From a checkpoint of a small transformer trained on Wikipedia.
Size: MLP 512 quick GELU, vocabulary 8192.
Architecture: rotary positions, untied embeddings.
Each number is 128 + 24 x the weight over its row's rms, rounded and kept within 0 to 255. Layers, rows and columns count from 0. Numbers have three digits each. The size before them is the row's rms in percent of the matrix's.

# up: layer 5 MLP up, 512x128, rms 0.0698, rows 22-121, columns 64-127
# down: layer 5 MLP down (transposed), 512x128, rms 0.0698, rows 22-121, columns 64-127
up22 096:153080131129140119172143140133166121140142113096148094115096144154096147127077131146133110129161104117111141079139132117159122153158134086123122158133113071092153170112144127142132083121136107
down22 099:119165118130081133120113108112135148082117117141140175132113097114135136109144146082151150098105112133051145115132121103136148139134119109144153139131192186116122144144105107139168151116159135
up23 084:121124151117158110159085129063097108108105161092114096130114128117135131107144143144152123110150129132113152122137094135156124126133086132158114066147111160147150092156134158139091112155120139
down23 078:103124100122145130115136140150132111147121127148157163114170102088131151125118127126097097111119148088132131119138170120127118149140106164080104163140150116088092148097117131140148162117098101
up24 092:070128147108108139082170126104149135107107133089129139144168172121111065140193122141081113138130151135118141162135130103136131133131113138101160082153183124123128144121161145101142137073128102
down24 096:115111093172152113125104134095156117110104147162117148104118138133136128122112088117140139154129174128112182115101148146088144130127096112107125146124105159082098142191136121105136164129084121
up25 093:081102104091185115126131129099113172142100102132114126152123142125121140168115137137121111083131131107105088148097161150115102123109126123173113130127141155172128119139098116111141126081146154
down25 088:150131141097105150140122097138125156115143132151116113136129130145131160095153132150149174169105139117082131078116136132111147115124157147091105102130121151104161096110132150094114136136081062
up26 095:152130141165099114124104139115094166122130111150129133162130130114115142083116147137145118116142106124176139158113136102138117160137153151142131130106127158209078113163139160135137138090095156
down26 098:122115114083123160095147132125138119133114132125146091134171162146138124131095121119100120134174146154046111050149113122106123112127116117119113109153130114115150126122146136109116112134123107
up27 100:165163143129142138146111136151105100086109130141111160100149144105156135148098122126113136146120107108136133138140139137123136173106156137102088149068154109122182095159088133139081120122150134
down27 116:109119092108149129160134128142151104169154090121117119119171137172147100086144172106119117131120116124138136158156150153093155101135099156116182107149126129139159125099135140153153132157143102
up28 114:133143200122124132143119146147117158093162131120138118097150164109138124107093152136114134101136103108081124129137094158120137115097140116093135168189134153166114147157125125110125136155108121
down28 119:105138146134065182155109121123116129124073139116088163124141101123177138137162123061142126099115143164155138098124170087145142123134111143101141124101127127142156121109113123134121131173172163
up29 112:110124099107142114104131149158126115127143163148127167165063156121107143134150123129113116138123106184139146132148124125140102122128171091164108122121161109101076141134139121137123080109127136
down29 116:151106146174113127171099111078136137105110094101131140184129109107174115152192105146107099143101099135118106115087113110129174156122135129134137117084114116139094085133132117124110093142104136
up30 089:145130144155134124121159167118122138135166137164092116128111130131162119180117115112129093104112102119129086136106083110140198122111161084089128136139161130118134141143137128141206112120140164
down30 090:132113095118155137139123091125148171128108143122144112148128136156108112110155157136112139128114121126136120126171146103104072104125141156135123130115090076124064150111131098129081161111126152
up31 096:159098133144123129116125143093105131114129162112140118118118156146115156141155107109092166112114112108126114104116116140124153166130141166131163124127113136098161169144168101114106161146099070
down31 098:115118173180104113131089152147117120128103115117095164145155098112142110113084108119157118075188151148135151166145134070170127093123153147167114119141100123173129131094080146105140119114143148
up32 090:108156144120113100121164131126100119113154176115115135144124129112100158106145169145128182105128152147155186165112119162139110160121107125148122147149096174144088165135128101116134112121112109
down32 095:161146155107104123123154137128169106108129097118114133107112178110122152141113118109134106123131138131142094137115163094094177104175100152129191125155156107078116140116139158118086134128105119
up33 097:116124131139113113163142158137093163133104102138106131122116161156104130116139127129138130095154095110149165148127108128147134116128146106086110136107128148147131095112183160125147138103164107
down33 093:114088147111115140116138136102110112119152131091129120143125081145115132123123086110129081151127154124102115103101082111141100110106122109167153113148100126092100132091128087136074087153130120
up34 108:115133120125144135123137162161123163136141117115134115174130121148119154104109142152146151156101116166156124143062061116122117175129104141137119147108155119155128130114085081103103125099174153
down34 106:151140165121134122160120113093131109133144118153168121122149075142115156171160121103101136099146125156067153121170149116099129063147168160094127153134131140113109113122154188145154092147098132
up35 101:156155086109116121110146108115137103175139143118108089094150126125145138110176144119143164114147128103131138152082151154158094136144109153138116110147131115094152134105173152128143150150177127
down35 108:138090112093136155129110164117134143099134166124147110114100123106106093175150151131119093125110157131141103097163139103124133128101158179108144140150132161124147091131118124138118093066126120
up36 100:120117090137162079124169118147095086086158174121114115126134146150105125132148129122147086109148133151131119151158130120126130134147170145109073094127102149115126116168093157115104112159125177
down36 103:133164100163116171168119147079129148099088126145138151116181165111128142123115104119129112120102153109117128094120153113133154093175106101115122112100136151125150113108129102152151123124137122
up37 103:160124120132125136134144116092151115127111130075146132130091167117118167160153093118122135124148174121109115120161138151115093160121133163077122090165093120112109172125173132186121072167178144
down37 111:109100123121106106162129128158089094138125121152130123120146101098156151123120134076127126148162127141138128124103132123103121127087168124152065161111109083105118114117111094150156099120120119
up38 108:141119167115158142103144142149091129120115142119116105204131156133097132095138114142151151108135072107151147131120200124153118117159140092166148113140168106097107129116136128123188154138148141
down38 105:124150145132082112116137107073153111119146143101084149073122137136132150115129108104115142118126137149180126143112092119118127148158114121146118180075125167105107104175130147127157104109168123
up39 098:144117125137110129085044168142119136107161152105144109084113154141110143157113150143152163090121161133077144101145098105141155135134123090175124086108102126160134119110113109108098147144110140
down39 101:075104136105143108129133149099105147169123095155130134171125124152137097117150125147148093168142110139144140129154146154133117152139148110113184152119152125098104100128149112076167110116119118
up40 097:124130134176110093097116166102103135208151140103132140135137143148117115158182110096084122132110146172123158110141110179102154086112134130127143134084073119138134106147132153130134128113091158
down40 100:105147137098169143155144104141147126102108153132190147110144144093143138104087102142172128123147115093097126135138098105151114144145066118145139141160153128116121153144162129133128146132128101
up41 095:114136118110143117149119159114110091147126123131085142154141145109129110062114113122147123095141158135118114133127174188137132168139140101132110094134115143107170165138163180128122116133118156
down41 090:119138136139113126121122128139131101156114177115148175159123156080148156131130150098130126158130085104142078114138151054113092114105134147112075143129100108121066117093100107150100133132108122
up42 122:121127180119122131088081113154120103138146160154127118153132155139139120118154149152131143123153131111120133104098135115133142123149142178145121155178131106121143113157150130170174102136108163
down42 122:090115117134106130182125116134114127088121151088147161129134109168136145167136183155146120087126139082146145086093144107098090115134161120116172112148121167146137125149104133135137095122087161
up43 086:108184134179133129110165169122115163125109124156079094132105137121163149191135071141113136158111162152149093163139131139111126130129129102150117132115146127137151120108139116122154155131098160
down43 088:160073136134114081093114110124136098138127103136174159147118130134134131182124143091129131148127093167113127143184112111104117104108137148127138117159159127107090137143095117145125147155150134
up44 096:148116131149167105132141147111114116109088141131171146113074176144141102132162126127066108086094074112150116154158117112123134097115119158129151103120113151127153145115116106195158162124138127
down44 097:098162133124122143138139136145129108139137115141103131140165097122109117121086142140176134148161181102121152116129108162138145137121080137135161147126163115112138160140117164119097134141125136
up45 096:092130122119132135107145142144156106074153141130099134107090130116165163121119094147133142077155112139113112121099151147144106117120131143135121156177131121136128161169156157138112114111114122
down45 092:140147131188116162134098104146120102180137135137146136100144122140113104151133182122124123111116112107154111120102145160194120106116082100104110078140137128150125148100122106154117135141120090
up46 091:141072106123084130102115125133155144136142128105118133169124141108162084151143141116107110130146120116079115115106167121116103156129126144104091125165119133120102102162180171126115112133083122
down46 092:104165131125151154089147110093123138097096134111156130105152157139081114154118161104152130129156115135149098136095135133097129122137128144173114103097108094109154126121088101104137084127077093
up47 096:143119176131172138105098123117118104124107149093131152145141146122145130128100147140146129154129125122122095134160138135159107172120147081127162178158144112137125099164104148089157157155087110
down47 098:110154134125126155107119160151141087127129145194154099130098176166072182152098148134142110101145130144167102110114126127080122134133134145142103143090109133128113131089152100141144117153146131
up48 114:166133177161126102147164085134165116106142127103150168119158105096166112149133173147079130138135123141119161123138144139122060131131132123110124099171132139116107135145093155117129140174094112
down48 119:124095093136118106123139149113154179127099098174107136143122043164183127098120121157098118123141146173146160143121126114119156118138073127108125168127159156170130103140130152135118133116124108
up49 087:158123133136113144157112146132123129115125105126167091127103170136106089130123138113136165165103147149130169149107115177153102126147151114153156145127109162126141109128095131116125074129139143
down49 087:129116075130109139129143124144103113148076154163190131158108134111137153141145154130111112055142101146115162136141117142116097104109098171104133141187175138138119145148100134110154154156132115
up50 111:146105122114181066124138127106140146126094169095135124121096130136143131130142100162107117117148124125077150143145130181085105104117137152089126127148103111144138121162072093109141145137108112
down50 121:089114156122086169097145152137139136153134114136120167130098107095110138080135099137135120148143112074117134086120107077140168105133110123149156144108097140139150143100169137114118111135168161
up51 088:124126137122124116139140132148112141136169136135134145090104152123108151136130130126135150152149082121086121110111117123141144127133104163120111160127123156096147153089096106132120109125100080
down51 088:119130123095156154130129096100101136115108104108115103081133119124128109105107126120163138137139110092138134140156125130108156107072095074127158126129121122135110128144126124110107126121188108
up52 102:126085127130146133146183128154098086111121107151129129073163165144109153124126157153134139116089148123118072115144117109118101172131140150125124112141102142108112117118155197140155144142135129
down52 105:104142130088107165119149128103170141058117117157153159156087138118127130138137096100097103126112125112117115084158074086124133117121095124120132116132171129169125146127128135161075103128120125
up53 109:151063117135115085098123103138140118123162117104138144107154127109141122152122162151137124148127090140174140150135101113134096152120130120133142101164124140152123131125174126123168149120107114
down53 107:115152121137114109116150151141142134083115100127132118124101110136149117130135128129139121085106164108110086134100168112098114109131127120139109111082090126168100150091119148097098143115138136
up54 089:139123122157123184133151098083104128142127133169108100080148187101146103176123133121094182128130117103114114117178081131137126130116155135126115160133096106119152142149186083146098124146155121
down54 084:133129119093154140161136163152132096137103084158147179128103111152176127149158130133117070102150155106129148118094136115159117130131088125152150160096150146182085151115063122150125135122126137
up55 109:158188159106121144144095108088112122190147115080113167098137161130126119180087143143098140129148130103100126183119119159080142120143151132140136100144132119154106159112143148117116122094124153
down55 114:120135125110116169131156133162097102110115116096156116172168078100142099117181086105144099132158115181119095110148135124141115081149096153105086139111088152133109117084097118118125137187132109
up56 098:128141147162095136148117098145149111158140138118184154109093144140110174147136131123093121108127108085094162124131137121119114159113157100120125104130152098113104126109092160079108123124166110
down56 117:174122140119101162154106123133118107112096151099167144146087140139100148125092133138134091153176076099123109111112119106121142111122138112169158137157143163115105135094152137132140110134146100
up57 099:152113091130123158157114186124111094090118122133137122116105161125094102111155153136147144150143113101102116101110129114130124120139111117107134122109079158163140137162183169084105100099145107
down57 102:159099134107106118133146127099127137191177110133116124107096108102094143126105093116145137106164141150157119158124113090151162167162113148140133124117146097117145155130119064151153166151100140
up58 109:151110171148102110109124110126120111097089076112122137113121082137154123094149107156134111131136150173137123112126110124171132147059157134101126146104096124129142162119101135091078127117183174
down58 118:138076132133147120143136126116143140096133107124123158110156081135142117138135092148143160128148156135143120124133103143144169106106130155121083150095110122151094117166120116124113137124162110
up59 110:115152095106152115119145164140157102129144137088123130089082136130162129108102119133096171120126112153170111143136107102094117140116134113118136181151149127091139121128136139103074107116144118
down59 107:141101125128097117133129085129155138158128134137101099131168141118105126159158118091155120135136159097073117129111145147163142145135183098148130117086090107136092098117072142127144116104142124
up60 096:086127103152169123138125103106128083099089129142105166107148157107110144127115080148137133128157127120103159135129156141129121143105127135107140080149113090136126124146105187113189135107105149
down60 107:110146132117174119128128113131127140126102138086101080154148149103121166123109136093190176158107103120113112121143135181109182110154166142115117132093124139149092119107134136121134129106154144
up61 108:147142132124087085153097133135119146100098104123152101159165174121106153127117103168116121120171112122105150139110135152103155101138128110118111099108107120172166103124118109093135118102156136
down61 104:150140146145149138121123135173114097105166154108079163139114100145142108104088133100109129149134187132131146115129112083128135134151074153105122141139117121123075150130091141175108116169115148
up62 106:086128110140143093131152080103133122120112144119117156145143172124150133168177114150151138169089150147152102125126121143096103128120152094143140138119144153156169121123192173134146074101094128
down62 106:134118136137138159141111165153133169159126112146125104127125085129111126157073131095131122093155119149107169120112156102123122160103103153082135086139124098128131113155077099154121170160157127
up63 102:155153102126122157121113158153107119104171137151132121101096130151129153105108145131126151128155134178128080135145102135102110098133158116163092082103174172101179122152137171092122101133073117
down63 101:113113148148157124142146104146144138104102094131150109114113134149154178078111097130123170148125109141131136110129122141099136143186119154096136141158089119161137112177157127144154151127095123
up64 097:103104090143159104096135103115089099092153139123111142127118114118129114097115168151147104131075112143137119137136147145110147156136111136091147067163148100103140092128115130070120148112159119
down64 097:161147127112120134119113154134157148135141107150119099105146180116121131123161109159115146102167131141111142168124121126155095080102120102120124182139071154180129169156173102139120088140149135
up65 098:114162139146116098135131173093094124172115137116124112178120109176091132114138123124131106142131076140122140106149129157103140116127101157140116121100092106094134154162144116084171106104125099
down65 104:104120117139119144109112112119122112126125148115120148103138202080153114119110154128123145148171125090101108149123135132152152098146083110128167141097076131169116112115131103177132125105143129
up66 099:104120081097163077147183133138125134144148165116161104095081160095161102140155126127129175102145153098126123160127106091121099121131154141128111149122157121172112117116144159137097142136133133
down66 098:143105153133078137119120116149118129137093108171112127120169103147159117129136104091129086176154162131130153133153148141123106176159092168136128125131112192125137141162144110141110101091136125
up67 097:154130125137167088135120094121107120132151106098088158120125083123133150100180129111108117096158122124161173134112107103111131115095146129146110114129128125101153145154132150146127130095173131
down67 097:142124119124146128140129112135138116141112133141193112134122173081124143151104174115138110131099072137115080102142171144117096117121114114132150119144156125107107113121141079147157126156089077
up68 111:162108145120121094049104146141097097103126108112149117163122126129140158103117147171099133149125100137148129146088131141161122141105141098136125123133166126074098151102144101129097107133140136
down68 122:099168103125158130178135132135114147127157082133145076158125153128140145131120169082116155121096149133162118147125125140137129167149166116139152124149132107153070132142130130131138092101121133
up69 100:168145129148116141108108143160156121103120160172114154133147151151109115125133116150133140123149129143140158114141107136156126150140167128099128151139153083153093141143086158139106149074151133
down69 102:111126144181108127159108114095118131106140084134136129140133132161128139134133165093139089182111113074077112138101138127122111105189123128131121125148128111125151136176127114137116122150113104
up70 096:107110147106163136126084098124091105128098168132128127097102125138146148135133125100158180156155151088169151163102164098134149126132155121105144090128141111120120153161081120162141101161129132
down70 091:083128100118121128152145144146160133158151110122115150150146138117103138132141116112132126109124099138111153104141132149138149165119140107143095185086118109153150093043144125102115137167125156
up71 100:149154147141135159101160140134125158129161101116109138159148122185121122114145066143096123146113152125082121155113128157143101165160156143129143092133116162070157171136128141150154084137135135
down71 092:114128080119108142133079131124160076163104150164146114089120136140139143136151201104138129101104116130166127120144166112083117151113088154106145145140141106122152120137142082141120172140108106
up72 087:156105118131069130148124145097094144151116142112149139122112118169122065139163116115111137143167134154116117129125156127103083157123128132121126109142110146079186148127166120112106114187115116
down72 093:116177129130158113108114112099130136114121078149101107111116137111138137115103152134105173131084167127141118101164120160148111117160097154165134120156132127148118108062120141157102115085145108
up73 101:130143122131174111150136124156077120132108142147112119149120107103134140134130086119130082123137080179111168135142104145133126096083132138075141121115136101132126144170133142108138104118128135
down73 103:137135145163072131122143127100186108131136118105086121135175143164130123141157166123127168115156151082138100146108144139135097164150112095126095101107114130158118086129117120166118129158134130
up74 063:168075181156157103128132155085163090135142124129126154129137132132149108119106105139141141110146133113137127188135093163088130123145131152144089101168151106075096137124133131134152117144122109
down74 071:167145141136155116110131094105143162120117171147105122151136114152124160147112117162149128130089135106157106160128135140130123106164167106126160078108191152128104092144169118158126138147140125
up75 100:166163134179147137140149142107120145109106134120120088159094154160089130144140117118146132147140193138118118106130133163129131113128143101133105128116146142095122107113107074114122100115104117
down75 101:128129109119159095120089120163165110120151118114168163133112041098189165120103104088117101137119119107160143128139171122145104147106140136158156131145129113173129135125116135131109126135102138
up76 095:110143144130150119102157124142157130132117160061088123098140102131120117097169160133151061105151158105080125130127135108143124163111170146147083110157136159168137105149143157122115133144123067
down76 100:155118139153156137101113117115147101087145134152119170120117128113111107102088144123122124154075126120138118135157119131131106150128110117135181086064151084091093172165099109118147132099101125
up77 097:141125167100131146115124164139136141178134095133137141155148099128125150148136094106105127162156115110141131148078151136157129123122124158098136100133108101123134171137115096104129114119165163
down77 104:085114121117148123125139124154067075114138113103147131145139130164116124127160107107105154121132108150129135095160160104123088134106149108129141150132122122152104150125156120141150116149135114
up78 112:119126116153091114176156138102117132144120143097153201172118130128126126143145147113102133095135096114168102123090060139123118102142139108131163129115165118171148145156119138105171068181123120
down78 108:130120153133134164093094101150134093151131104144121083131131095167109127138095109142163151143137146134098146161166155081103152179147147136127081133130071120128114119110168101150084148139121115
up79 097:126139170169122122131130127138088102119165122083130085174132165151122109127117133124108148140103127094130104151122101127156097138110151093116111088146130139116068140155130129102151171082152129
down79 100:102137134053118133121133151097128095117134131140132107130137120146117122163126112159167072073121140185167128112130113131142115125117132112125086121132155135114112112159107125161101140134126125
up80 113:138202131158074109123144104153093118117100155162102115127131124124136167154130134145135166135152144142137152133114110152112091113145153151108103104167161134129147147142121161155130091108146137
down80 110:110080126073145109133111125118137117113104154123105141133151128162101086120128111133143142128073114137142088116142124096138129089105158094167137146111124138150139099115090128139131110132154076
up81 090:125134133127137087112100096104124126112122125126074139116149160146126143106170163190113119109145118093162107093112123144139128104126175113106140155171123153132159127141122141121149100126114103
down81 090:122082119098117153157104123125150151135140150165149111131121118140163084135092142130136087180116157125126126100145122084091149134148094145140123130114135144125109127135115120155101121128146142
up82 107:142104127133141125134171141091104160078100135103137113097168129123118152141146143127150129168176129117128101096124121099146103137104159151105152096069123123130153096156113163120150114099142139
down82 103:168136165108145164096107168137125182117155113104112140118114115113115118094119157149109116095130104136137158141117123118114160081117075140133093151147145142121134111135111085102126189105155129
up83 095:135103127122125141110165158097118123176127152131143113088118161168091116147120105068096105149149189146115112108135122156138122123152180148096128119149140164174167106106122133112111151129116134
down83 089:188097089146104151103098114155136143088105079153162115151118124110127148164107153119106157127092092130160166102146170131131072160113088124112141145104118133088116119104131131111112148134125103
up84 121:136141174099141149143138155107106120137136145113110115091170154128170136141161100153094090113157146123145169150113150112145108136155112158113148123126119150178181135095134104098114155143126098
down84 111:155166110175110100117123124146157097124129121137104096116151145097126163121104118113156148132134131120087084116129093140140144118066131077140106129119138125133141125144123090170119124132138142
up85 109:109153099158167121131152148144141094095097129152162107125122156127167135165155136162130121097156169105150111123176121088125134098136168122184185156165107134142119158132126155122144134141127147
down85 113:149127165128135111149146101104127166119128125131137132156132139122126151127113130114128139134133079121075140157104123109132151129108083152090150154152144125145131163166104119115153122119124147
up86 092:134134163153132109120138136133124089168093153116144135133133121112152136126161139110126146139135098112086101107089084182093144142172119161154128137156149137111122106097137118132131153163124106
down86 091:105129136107134113161127066098123128081160124126108094113136116156110097146120087190155142130101151156180156146103121135148108124143183081131142101110105138166113094178139090139129128090132149
up87 095:134085101139142125149178155154081129160141143150155132119131134152109158109104145135145125127105113097126114100088131125110128162122127149084144111154129160153153134151160175114157114091193181
down87 099:097135114083170120102128116086154120112108133111139114141150105097127143156151153139142107112160106161126155184116124106111097104140150133185136134138162109113140133121105106125153125132091081
up88 102:146060146112126109118115183180153111065129145109121171147116114127137147100120095104134138139135148148145154137102143122111129178148132103117119126144144134107130155093127172135134082147154136
down88 102:137131112119127161164104107103137143145097131104138138135165138161105139140139143137143122147102134124123109151119142101147130128147134144138145078122101122133114089148109139084108154152138143
up89 099:125119111118137122103119182138105147124153107133118138129171119101140114127145108146143118155144122138139125098119124147100108124137139116162160134157101144145153172169144121146139156120162064
down89 084:131129104146166095114114087174118103135098137130169123133118128110123150127112161143157127092093144135141128136126165133096106176089144131144111121151130099105110123065139116148140189134136110
up90 097:161165164167153137150137110090145125101134113086141093143173142146125102140141147111125142126152132140116167119118132101118102159094148096111133111125121133108161121160123109070139113117098088
down90 101:109129107098101094119148083178089128134114131139129162143103189116109154133155162117144152121158133123123107110154124157084108098148121160127110120187118132139083090106119167115169086178143124
up91 099:158099134135112135118114146138088136152136153118126138111069129138099102076133110155153122135134108162077132108142101133123103150108126096132113115150102127139132116171143123111136124095120145
down91 107:105124118109171154163099103096120117137118137135136152133122096126141115117131123158118131147144112137151135117184171150146133117146134136105161133112156121098144179169136091135148096188152149
up92 096:105124122141091121127157166128135156119128091111125127143125125149119099139178139108121130103120156141099090178137153136114086105098111169133145105155106147135138180085129146147101095174123168
down92 104:134133104138128134120171117186141143121106126108162159122091169121109141101099122152121164135105139083107112147168120148134157094141163110121138139131118126121090136165130131181149127087134109
up93 099:140094142104119101138151110109127150110107110092150123125173169100120116070118132130165108123074103099093089136107079118124120145130165094129133172109133152159130168117105132120135140136092124
down93 105:099109122126138151110138152115135130145131154134115143075131133142147076189137135141114148167151144192114118080148116133143161118121112098109096078125094087108133164110147109137103133127156126
up94 081:122112125174137126074131049173126152108128100145120115138095160097121109129163105149143117111140085119115081122112092156165131154106146099090084104163170155088133128172125139076130106139090148
down94 084:164111120064102127154096173108215168140149125107116121138147153169144165132102103098144073135124109177130120084124104142118109134140147131139130139122136093105123143087123088134172130132128111
up95 096:143162113142112117129115121142159101118131136099122108132136132155169137123144128157115135111132069133152130142122098113121109119111096121136114151134084096070137132142132131154124124115088116
down95 084:129104093161142107102125112155113140123121162169170169146119131128137152158138171104113112117129112144145104142128139148105097145124141121103144138141144139152113120114151113134109137134117120
up96 102:131106110134138113088102103130164081101054163119143112138135143135102156143168129179127147131133168150114119091126145131081104111134140119118116121167153127134120142177108160130095145139140090
down96 101:148155150089115142132135132124100129104132149157075120096137135166140124147157153068154162181116142120158096129110173120139113113150114112154135132118100124141139131098180151137123147114143137
up97 097:101112161178099136118133098127133114140081135154151153124105111154112132128130122175107127090135157125144132138102113119136116140102102160143170177162110094141154167168092135159110101099093102
down97 103:197133129092145127146125144120126102136158101077158121102183095143127122132131122098122159146082131095119112131139125132128192092141130126116115098114109140116110151070096125101104153161101130
up98 107:207144147123111166137122159135124097173108130134154100115125145140132123151154121110136140120160104159133096091110167142137129070122145131155107128113143107130135122148147167172149087086141132
down98 114:143177104168113095118152120112147161160143144156094162083135168111120093127123132102120153118139132113085148147156105096143132194116127117123149144137097153121119112106135122126131143146152145
up99 101:138123137128128155153108152106107166148101078128127100146147151167122057144139109104102135154100172112139127141110149134139134147149133161152096129139105113173161099131111138104138121149143194
down99 103:145149135110122100119170149165109112143149161114132105116061112114126145140144138157151137137131099164141158130163100135100124110113098131127126112125161155099130157127157099133121170119152063
up100 099:146114107105123134127128116124167091104139136129097160128166139138154137088160146134150110088135069139133152133083096155147095149125123157125153111121073147081132124149128140150131087109149112
down100 089:116114116154150103127135091140156072157123127121162159115108139090135122148121158112144116113152096078131106114133192123121104140128129107138129142148178089117119130092104124146148163139099087
up101 122:135126127123167141111118113082126131115161159115125086131142127123116127113138139137197125120121072178103097100166161140124100158121151140122068110104157131127157111145141108101154123120135117
down101 147:144131094077167103129144138098147126161116168103155129115098142133126100130150115155109105134106115100142136137124165154114096128112118145149136139129123158139143111139124086101121127091152123
up102 101:138089111139151129165182176150090151110174100148117107188157126106123152153131072119140131147114171116150118133115139156134129142141175143128149091139146109118147169147154107155118112132157127
down102 093:146153114148116108075121104133138092130105135124186140109094166077120135140097144121147118108147083119134098097128174140132117131107126108135124135145125093122095111087143126120142122117108092
up103 096:100141139098119126124124149128091114134080114098139110138114153120116114087126075139135105125127111130145161157131170131157094162124159115149096160108166126171126146146130130144118151158120131
down103 097:097113124146146137143143130134133151143075120125172133130121097127121132123171145100101134100114151081131153127123139145101118134118145158101115135086137132115107107120074105143110098117127127
up104 099:125135156104155113151154137097139169154165124163149140148112121135154143127095138136135106110132097138144130157096130149117100157095140155116132130132155145153076125172153124142140152125161162
down104 091:097146098122080123148139098170107125127106165106102149123108151095159139149162151140137124143113158081127119131130104128104159116171152116125149142110070139129134114120123147098135096125114165
up105 092:141142170100102156085136169118167125162137161098137159098126141133108112108136121121092123105118116107101134086076171152142095166150149135151141136131124091143082114095107092108123168105132111
down105 099:128075099110164119111126085140078126167110099112162101152129101166162157162109120096102114073101154171106140165121116118119151088124118113110116117129095085127128126131171169178105104138105111
up106 090:120132138147108129133174110116126122102175128111149116098074160088155094126135135119115148109136118185127109127124131129113141161123151144153144106144087128160108147103117175167118163121155130
down106 091:138187081116158104126115137133116144145099138184126134144113133173119152162148137174108092140139149124147121144160112145115141111155152146144124149153125162151095100116151093148123072128184120
up107 111:116069097156104136128100152175125117133143128125166108168136127125099111114067113112119083120164134118104170137116158069123125146102139125120106123168129152111128153129110127088089104125123146
down107 112:160160158121136121139120116126163128116108118140144100166151167131126111120119109112093120104121112101163072113122111163133148111169085118131146135117137152141136132125097138121095153097128170
up108 102:135125105107078143122128129083128135180171129082120177088144167170184121124149147126164128126113128125093104127106104101085125116109139130133133112130149081098146167129125132117125131141143176
down108 104:099145146096125133157095130138136145156138143124098102139094117177141093107093136105137141130154116084138175103088142094114159143148172129099135121153164109124144113085105111110101109096144150
up109 113:120102144126088127122108119136125145166115157109096111151167134156119150112132134150097118092179084149131141117095107088122110181120153138127128097144165151101156135119138119132147147141185130
down109 103:139156113116150126101177118111134118082118139156134157101125142102121079120133128141140149142104146109081115173168166145139136104124077134110107140119152119160096151140119161137144172087088097
up110 073:133154138164131127136119096105092116100135112106113138131108077107123165108138129080122121084118096138132119130152165113125099171109130081135142135102161163152153131132140116130133128131140111
down110 077:098116138117132131128161127185121093146137143126142076164132150131098159134161128116180116134148134096146072143105152140131109115154143149147151167131140144125137135145204116124145124107143117
up111 087:154184127117155134144125157118126137104172142076141153101101076113098158131107103092139131117146139171136135146111111126141103121122150164109061103120147144085150098096083092103117140093125091
down111 091:103110120144139148136092121126131129137110117150164139156130121106148195108123136131077118131135173124127099122134119104128123154151119136109198130116133167141124119152150148162139099109119148
up112 120:160105140103130121166132137119105154134143138089173155130109155106142159096143155128116095109163167096123155205126159128133112107115136114125138153142158106137133120113111140152076133107134139
down112 125:114113123137110137115134129145137176129132136151102124115126079106158127108185099122112185133129100134128104083109093102118165163153108070131131126083111131127133106143106133105122174120147127
up113 089:114096113160099123158158128117129164169164140120141140129095129114114143122157115100125121112111085141165175129137162148146125143133124105148105126150129114162108102103096138114128090116118113
down113 084:103164140069162130118097162120131142100137135157116108167126103138133099151128159151117107159149151094125119127115118091118120106162123139138145110133112131107167166165111110146138131141115163
up114 096:185121102143164129110159115116086132141089099136153089135100130093125144114135139136116148114134165124143134168116120129164108104139167194119114107123113080122144153149126097168116113101124148
down114 102:084139127146117102162125153141157119121124140134140188114113109097149134192140112104136131132112114128141149079123141126094129181141101102168145137129145103139135108146098171113125110130154099
up115 083:137125145147124130103134107105116175130130144095114073131100156164111128124121124141080125144097146146100121134123131102139117127144146113157121139164157164114108122085112157106136130157105171
down115 084:139143114129143129092119119147149115145133098151148162104146108140115118142153150127166131105134101121121121152132190156119169126164096137127120085113158101134105122116152135144153108115126111
up116 092:175126146132202138138155122098116111143110159130119112114179117113143125108139153101170131118095085142094116127090126177110134165140097111122136106121101132164147118118155121121114096128148136
down116 099:114115132111081084106109146125149112165154105167139123109139055140122130165140155133114135101137132133163159097123153137102096148113142129124110166119154110108130115168112095127134138160100139
up117 100:109132127124129127123124160162147115170134142132137117181137134107103148138167176116113144065128164115105115182153139104189149084111137101086090110173117090137147128140130156126088126179127108
down117 107:108145141149144113140141115155109129133131112121113129138107135084135114089102107107095108133120139120145123140130110128101150122107158145160160089144143125131065181071122155122154112117108158
up118 089:123112145144102136114156155109172144113117151107091103118149143147160114176113137123098107125155104111122086142110112119122159114121136120176138126106109126154126130139129091109145127118139175
down118 092:123136139138133140118109115154096121087153132160144171131095119163165118093092155139132108155073140155105158102138109151100111112157123126107107096148137117114117131120104172169156116135089147
up119 086:107156141176134138118130113067096117108120158107115144099131108097127126133110129142115117097121118125149089124126118115116107134147160120112152122174120133144137083116144144118125104080180143
down119 082:130121134115111136160153097127149153137138128158087084136123152134150165101139107183113171190131119127103132064124136098114156166130127154144152158103151147161132137209111139144143113093132134
up120 097:103146155158132158070126150133172169152130151102088096122125114190149124148143101159097118145147126144106100174107113115115101135105097128107115151127109164135148132115120106132119114128099129
down120 098:126118114161156148099102107139157088169081103171181152130134145082135136158127150137172166135140097159168145151150173168124114129105133095124130130167144148129090103102143117117117149152117096
up121 107:144086103124133147122085163173132122135115157118178075136108138133117092109135131150130152115146120146146121130141110100171094159131129113111125102123151088156151078129130131135120129142168132
down121 100:079124146170119142140131132115092159093141114131116137101143072118151128136093173117096141164142127117084109107127151123102181139137086153146134131143114148114139170134144159173151116119083105